From a checkpoint of a small transformer trained on Wikipedia: 12 heads of 32 (3 for keys and values), 7400 steps.
Each number is 500 + 40 x the weight over its row's rms, rounded and kept within 0 to 999. Layers, rows and columns count from 0. Numbers have three digits each. The size before them is the row's rms in percent of the matrix's.

# layer 5 attention query, 384x384, rms 0.0517, rows 132-145,164-177,196-209,228-240, columns 96-191
114:455527442569581503565588495519513518545492515611493476511545448580478520407534482530512502463489513572520552490494482477544561487493521532477568540499458483540510474459449479544545567536542501471428443483566538525492428471519533517487503457521534583552499527566444455526454502479505491500
098:460469452499504485488491583516507490491585460570541433510531449525528542502500494418467531469564484399453508525499532485502490482438458426477511475450535532492503474462462518472538489546541513498565534487459485604510435462485507523519497514549475556479509480505557456496489511519512477529
086:572463553507421462451423566498525512495488437466488546498517531512467469585469488455550484464476434481429540538484476510504506445559555541468471532524473445510575526517507452496502508492560474505492418511543520524526468484562426521557500560445525579487528494528486460514522537534470525446
099:490502484553521508519554496511551568524492471536478505482472502492515506459441484544528505451507465459546507503498491483518545532528479501469521469510559508504523439524499534481488489523533425485520496588475542435533543479492566420455421550560489545480497539518495525530570536467501518479
092:514498480492532512565460524471494514555454507518477448465470545551505566471604465507448431513545500520448502438487534539503527463377476538531468456530405502542539495518414511497493504541450585513501534522481447416468542532472487498545547529506483510472481514430530560482532545472493496576
109:515506488487496436560445495512513494530487510473533436489452506529539593461501515521518533517539411451510506517440535476458479500529460502425454450536476516475524490472479487558486474514483573465454401499496496571490486551500518591548490485461529553553465502438594473500512494519512501459
105:466517525506462521461497427455443486469446567482491507507520579523493503436423492469535491503511579487470497456525535478561481449504556491485488535474534540550546562577536515515458506528480534467495568435483506518523468513574444433455487487496449424488446430545449473510519541476523449572
124:545525433543510526470460491468495515522470460495480551510475479533442468483439494491517496471501551499549505572557485478506412518543514509515579574454564460459512430519500486449466547480551430469451526521474552483514548533532437442475422519473527452416564446471529547481500527493524516464
117:497494539569498534539456515502475527560442486517488601512521593485484522534382501483557501513490542426560455438506449520404498552456537428477468497491520487474481501498506476540495505470440402464543486470497470493500477482507484494475509510546509508512505436524480425453506472488503537550
102:531504512467485435460504475435476517517491513515510478509528568439568493427452484472454515503475508532492497437495472488584529496458594505501518506479499549476469493516507489480507524477508564468524504552500521549502511469525494518478615465515507460561507450499428430547456442477491541532
102:456493496571523559487437532484507471514458521415429501476448479533425532546527536515495431539471534500497510467616497485477506478453506493552492511504551551519493545424494489496469521495470548492533489500443506523541489472517525572503495479437443409504532507552482466480514432517501528408
133:482507501547523508451507496515492541511451475447464516528545527480416462507406484429522517511515538448571462547484500564443427481514569491512548548536558514465473429506522512517490503422566421431458534502498503468527506498482389406531463477483515485455553495509476518475447516463499506523
090:513508451495518428494524522522475508429533423504529497498504546554496517537493471508494529523507461602496495459542423478434491544478500479544470497490415528502518476546494563554520491463559499411524547553575464616495435495558485505437523499503557445448533544534492559587498470451567479413
112:555514530434480479497508492517558462473564489521530459448489473518577505494554511510466520507542484504517534389498426469489507482553516543457513460498500441438497591498481471508494476523484548592512508452535507525462403541530545574606483430504521532535524503437542461512580484523486526512
092:436502539575444491543456524507496490500472481516516505470520496605525485530518486502542480481505422454574534532471489504580531457434519510504479460511483551519489531441446452452500571506578521435454492557530454522476428471398468556459599486485488501455497549506526433601544498500524528485
071:450456506519540508431515576475539464502538480539505521506586438464521560551480514482550496536500503469503455476520525477398487461467429453532536495416558503579489465434451502518543524479509449538512527577478495471492423473495449567431543480538488565476496486472547435518475505504475519522
080:590462522531500460437479500503525530483482465473545539471477486567532477608428502418539508477557459462502521557524483519534482481461555514493508548504456462514572436474491529515571452491545420502541483555468501495474465536442486495536510565522495515444572521509559471534614495566549506503
075:447477535537476527530457578505601493484419483541544529485520532610469532477505506490492499420504473443583463482506519519495457541462470501510451444409547514460510482544511553467461490525577418504526455577455508494493511541508423406463490570599474585519554441468545500503581542444500488504
078:481525518510541520510445499490526515523447502487425484509455431479493516486541423545531459524513436538505519492483514459471499426436546516526477490486446525521513527471465533438551517480527583577440506544534445475495510567464602528528570436503495418445557496443512517488493538589533456536
091:535577515498483477503537435497497514541519529412466503511556463455556517471517477496541531510515505453472540531456499498413520467517514500446500459578493560526571470519502510539490450516502530548458453471465568523528537509563496564532477489443484482574462536483500472456460579504492482509
088:552491553484487532462469413565498499526492505560523497510483544538497522473521522503496520492493497489510509492589561538512487531509459506523444505567517520491488494519499456552489509463484511512444567452522451522523544465478515500491498411483499458556435461496472483470523550480496443558
075:517511497483463458545529535481504502519481450498581574496463494502467458465461483454450546474514495424509473564606493492554465499557410567519548601458531509531552480512523482522476522498576472468514454481534538520481533501573482502483431544481466579495500488448481500537487506418541555495
074:532465512507528519458456439578448479492489466525536483462475557468417511543467492529512495481497589454583552428536468537501463542420550442465487513466525478453469490474477463492583582457544435442497595507481501476509431585484521457473512482513497482484528510516562545516568498466462485444
090:449562483527493507473574501544487483515530495526503468545524560504458467451474588517470507490443543509429514521481502510478563471493466511449518450527533506531474501537553409538481542474496463495488448510528509538564489400521460521426587447516545521515405447500397372501440464442471541537
082:375508552505522587530482464404539534526504397503459507513512509528435534549509537508527480534442594481448509531555517528427428516439483474586507504510506476557466505436466472478522553478543468485480511533487491537517485503377538521503471512512510423465501490481426465491426477474487536465
071:568491542507565485482462517514465495473499502496536508525503512516532479454450547420427567483579543437570475533529514499526469514459458501500531565553494532436483486491532515514556488463598451470452573479484483467513505525460465500491487536518503537516472545486504553549545534493457501546
072:516510463504497444496551550457507531502539483504538473480538602509520496521497452503489505507488560475558467454517376493469549541455453441502526468491479459504460517522504548551477490563502444459598506550524530478516408473590449479463470612513477471477481556482521553473543494483535479471
068:525438467508381520487555488504520485490506442521585532489479506520454489551489567470548435507468498435527467492441422481507540439549495566482541450497519487535471528492488476475512567504526570530489548497469527504477472436491464518502578495540523540552500494485509441529497538507503537483
101:492530482522506518526529490506573525532544498622518512543464480553535536448546447539507527465493475559509547498514502509543585527423540523438480540522495514531485567530432548510543605511511426421448503475532499475558458420481563566526563484464559504558445492566461508506479498457482516529
091:472470501531533530509462552484534462462471443600505466502490554473475501493424527540485491480574463431450490556545492553474465519540465485465543520500504523481504439521501501439529504495476472446535520543489472458559443452468448464519546473504492546467547454433547508491485626480452557465
095:560470536535455487528445468518490592486445448392468536507492537532389480572476515471516427502490446511538479465468536506502510419544510514523488439474437452495494487511565532440487472501505474549531515466539483581502516439513425458500450573490534506484548487548494497474533493536516465458
096:519502416508490446551573530457537469486520378504470454532493536465524532433465454537538495490511474503506481573441592477527558500541434509483538417525540486490554480518512511525524472517507448534531411565451544478514502484495508435475481550476396527463453458451475467501402528526485506493
097:516539529502567511522466462528523535522478466574511482456501525503550449461528491566450444524483519468499490448535510507438570477447436449526449519513530469475540522512464531510574497466484540524528517533493433527515519494530495496465541503501538572573496474456465497515566494532513467639
092:465528417450510479532489554476506508575481395501528480488497513456589578500541503524501506526527428468523477493548581468476427498554501465468520448502510540491529500547463542469552494508468518523548473500532477515529573517428518552474476541528506538557427416475495526535591504550513480505
098:532501565529498488438462464528443475500473618403478512483510489525522479518509464486488509491505521559510527478458432429572441500555550476504467472468526516537532555579541550518497457516483532486557592448510552517529508586568495510482476474542515420489488479581472540475494459459504508516
096:483539483550469470473485521515504478494467634427491500479490489499439465499505465468530541446500576605529564557501493518513421425416529500504415530540553573581524506488493543477474532499550469426435483515514547520562483543589468502513454549485503490519485495504507552482488494510507463434
100:461537445523515529517506442479529548556462545503458535498432533486456463510508450550544517496514499566519477511564449523367460599551532470461471607518512474466487453524509430472496536467479449501446556545509489433573450479476524534481589582498435490499470564468522507492531549491514474478
094:561511525460526422499533497468447515483418416525451422549510511500535498473451502438447479482527561485475529471528473505540472512568390475527505564535495480470524479443488510503465453503513551531513404488477519538557487508536518493475537463522475555460523490487469336534457496488486584459
104:515518494530493488442393493492493565507467555366458496499529514537544418546487511483542498536537471446468456514454476476462509487475515529527487456472543527508539572425533546472570502526506489577588538519399472563541484506464424561514444450454459469600502439558428463503488486589467481459
131:497471500515466450505434598503446466498416561385447555502527536481427476535511446476485507487549493533509485555416509553499445480550565486491481516524484485480491442449506497487458504448517495506432516463522510454548538506531432406522492453556457515430566578450467465520421588498522460443
103:542492527533464553495539527534509499500575446560547538453499487554450519525482525491542503523473494445495446448540488452544472550515498496558497551484481490412479481522537534518507544492563432431454534522454453450537432462478504524476552477469506447467511527496556559556588487466499481593
099:572534490475535526444499469469520574511547402587504525508500486520546509506511510533502507516529520451520497476513489459549524525533499477484526540471507463488530591489536445528516471574485558531571478517531471513515399436486535537492484472435532540588548443493529469504558473532460503516
081:549490525540611571490495464462570551527515560546483472497477496580496425497509509543491517443499451517487555529466433496582511484389523502465517498488544560539465570456511489482555571521556446475429481504533541532445407435460574557574523491451511442514467555535516446500536482557508513477
092:507528451510538497494472541451544459527452465550505527497531496509477537459468487519484446490545421424482506521499533472495458457499511444470489511483573545519519471518502470388533516486528470578513486494505519490535485506496520516538552512445404519516567463524528502560528558536541442538
097:606507583531453451471414469507540549480410456449518529480455520503516450559417493481531447494540504498557469482515520506466467463545492455503494501532509455491507504479510499482437453493532437533525527487496470560493508518479425525497468543548531495532601530506581535537625520541549456525
112:496438497501507533536590534492525517470494503476494512480496445473477522463457535582568517459463520453465534554511532465492445518493484525478518454419568476484518485473496525469499506489464420486438481601492553507517481510493447436471507499555463498456502474569488553485462479527466514385
096:480522508477575457508503459555489497532452509536407495460518495525489485473514460553455476519495546463440499447554516528508476476487506482574506485555509500464554507543447489480551481489479539519534507489547463491508484537463546530478530445541586477526480409419477504471502485534519479609
099:466543444480457488521527467505548544565502482522544486555492553483551554452567484460515501503531487465518474479433558474497530473565549469488514459587455505497525469560503498481511497505540496545538457435487501513522631506541476579476459520451455553590438513398483453505508496483561422578
093:547413565514498521477409473537457523471497513481472529478500472502528474443488547500478520458458522500474507481565487526549464528496532468529472527482491465494540552563533467525540495496494516508529553484474507466476412544466485479511483389515531463543475425535440519470498498444485473565
078:503529491571498513517502572514476503530470520508518560514425485499444400524531477486529532492491552571510493517548535512548461480462417566472474526463548476532503553494481535463518509460556478393427427543562541479550474528516488432485447522458490494480529522417582474496493525563492511433
080:514576478462581488491462454507414522523566548477480476523501592474480488519439452471513496501529464471535490442441431500431528504547540451479550529621538463501523531460463468484526501475544544552523474511541492566516490494554522545590557533514459475562566497508518509488564511474535484491
093:543462517545450494459591517481480492519451464560515489548515501527476439469521536476452537481425579526478517500522511471462546477534474550564495488460523468539464509502526492497493559504569461479448426506536516564541464508540455414470483471463459516555415470527435432467403423512451550467
089:502527488542473511490483517443558510531533546421455486520544501461534428556460558479552505524467504510448526601540446478501522429369515510470459470520568517528481527478466513475496525541489466430503508529517506527499517496502433451518497565511456500517511430561472478495418518519485532449
066:568489500522536449455446576532486436492451595407491509530491501519522436475484446524493517497606546488549484537471506535442463494534479474510483491500500521486481497452454509533521522482470516569485488452488522487562499565532469486531535545580453524500560560458539555539576561512545490486
107:488456471520450505480576552505487503458541400526560546503519520529452531506469532456532555533465499517482465466530523511514533543480444562458558538433469510484519447484552542538390537511525439473437457518503475494534435449512443434444463475502523572434471531529477563531452481473460523464
# layer 5 attention key, 96x384, rms 0.0444, rows 36-48, columns 96-191
101:594503436509494536504499517492457499427460591479470533473416503521513443431530513459504464437481534523510428473459574510493465506599482489624519505511521500472526495476474485457498581513496489520482551499535430554517538541527448471493439469554488499500522464515475535489480438437531473466
094:497494478476401544486438518484440500462458388495462528477562495519467559512487524514490549532417502476520441560543530478471494467506502502500591502512492508477507538531528506470525479421558435466528531539503479439498513520451482570436490460467488443468468467446539539529427472516502515482
090:482539451449485473455547449502454507522512472449556439524484500540470509522553517526527516548580494514496486499524472549514431557556470506472488552600499485445467497465511474500506441567464508550520477450451602536462446513487472509462473511555475492534516589479470582508480519489493441520
096:534531494479463542493457480509548528453483454574469538513542477515467540472508486470522474463467491437460535507579496455508485415517467446539500517564463462570520476509523552474487481453493503445541488505458539438454505441543497490501473540482496480474505409505592469501491575528511463559
095:472474478489577489578468531520492501537507431485456472422529429426428467534499459442392416595424484458475406614526482534497485505449510488475470519502498495531502478435536491529525521458472465479502522582493429513502508476422403514561528474474478508512510503512551397518546526530475506473
096:443542496480497515487503473494552514526503547439516514433525536522569497562522460491504526546476566544510463499529500527453506553541499499540489544479499515505510478521388517503427523461521496516595501477418481490456518558464535501451496498505466480501471489537498507464529484469465522519
102:511481555504465481493511489485477475478515477469485534401583493526521421456523425527524555464563579568433592544462465475452530438462545539475561519493545468579488531432472512488517476551486538524545505522455549524482469492520546460494467473550493500540423548449494520532537437532509492461
098:534478538491537578544537505522436444489441569527521498561443570538456492406472491501522535366538466480512483508545468443599461450502481472491488478439439464484504540529475539478512420467460495476545548473518509509484519495513487519528528531583556539504491497475461470480461513433584487511
092:433499530555529484502499545480529470428458494546525466486484475478478517462527553567523614486523473464548574483457394524514500594525483552503463475529540565492509486507544525538526529567489525515536502458492611538495484413446516561575477459491486477505552482492544567561512476541516513609
093:469496458491489538474531524487524551469495490684534491462510450460541499517476400462536555561456528505443501516470604505455480480575474567555457475514516530544470510494464534484478474499522501541507508589533385462486460493481474492426526467491485538511450478515483425536452456502525584571
098:541467526471501522461530470513501559508491486536492438490472468471436518516523541565532499551558480519511465493557538527522446415498461482540536462458427474500416564530542528473501452520475506488521525458472411524506468488418428527485442482459519557525511437491461448465529438532549478554
099:493486478531480505443517487503519547462465510530534426598468487469457481439561460505548598403552484534507570487472489528482503618578448508532509492535552527477517455504599455511524367604471476487504474464463630569518486475462550521512489471497498517502498576530471544527478501525468540544
099:496419523478547427531502509440503439484509548434477525487510501514537550611524560511536435500440535493530467516511513457576525519567489571507495521524478423480466530468603481474498522585578493455517477523524576520516497525473484560511474509480423512509523525517545458464467479531517449462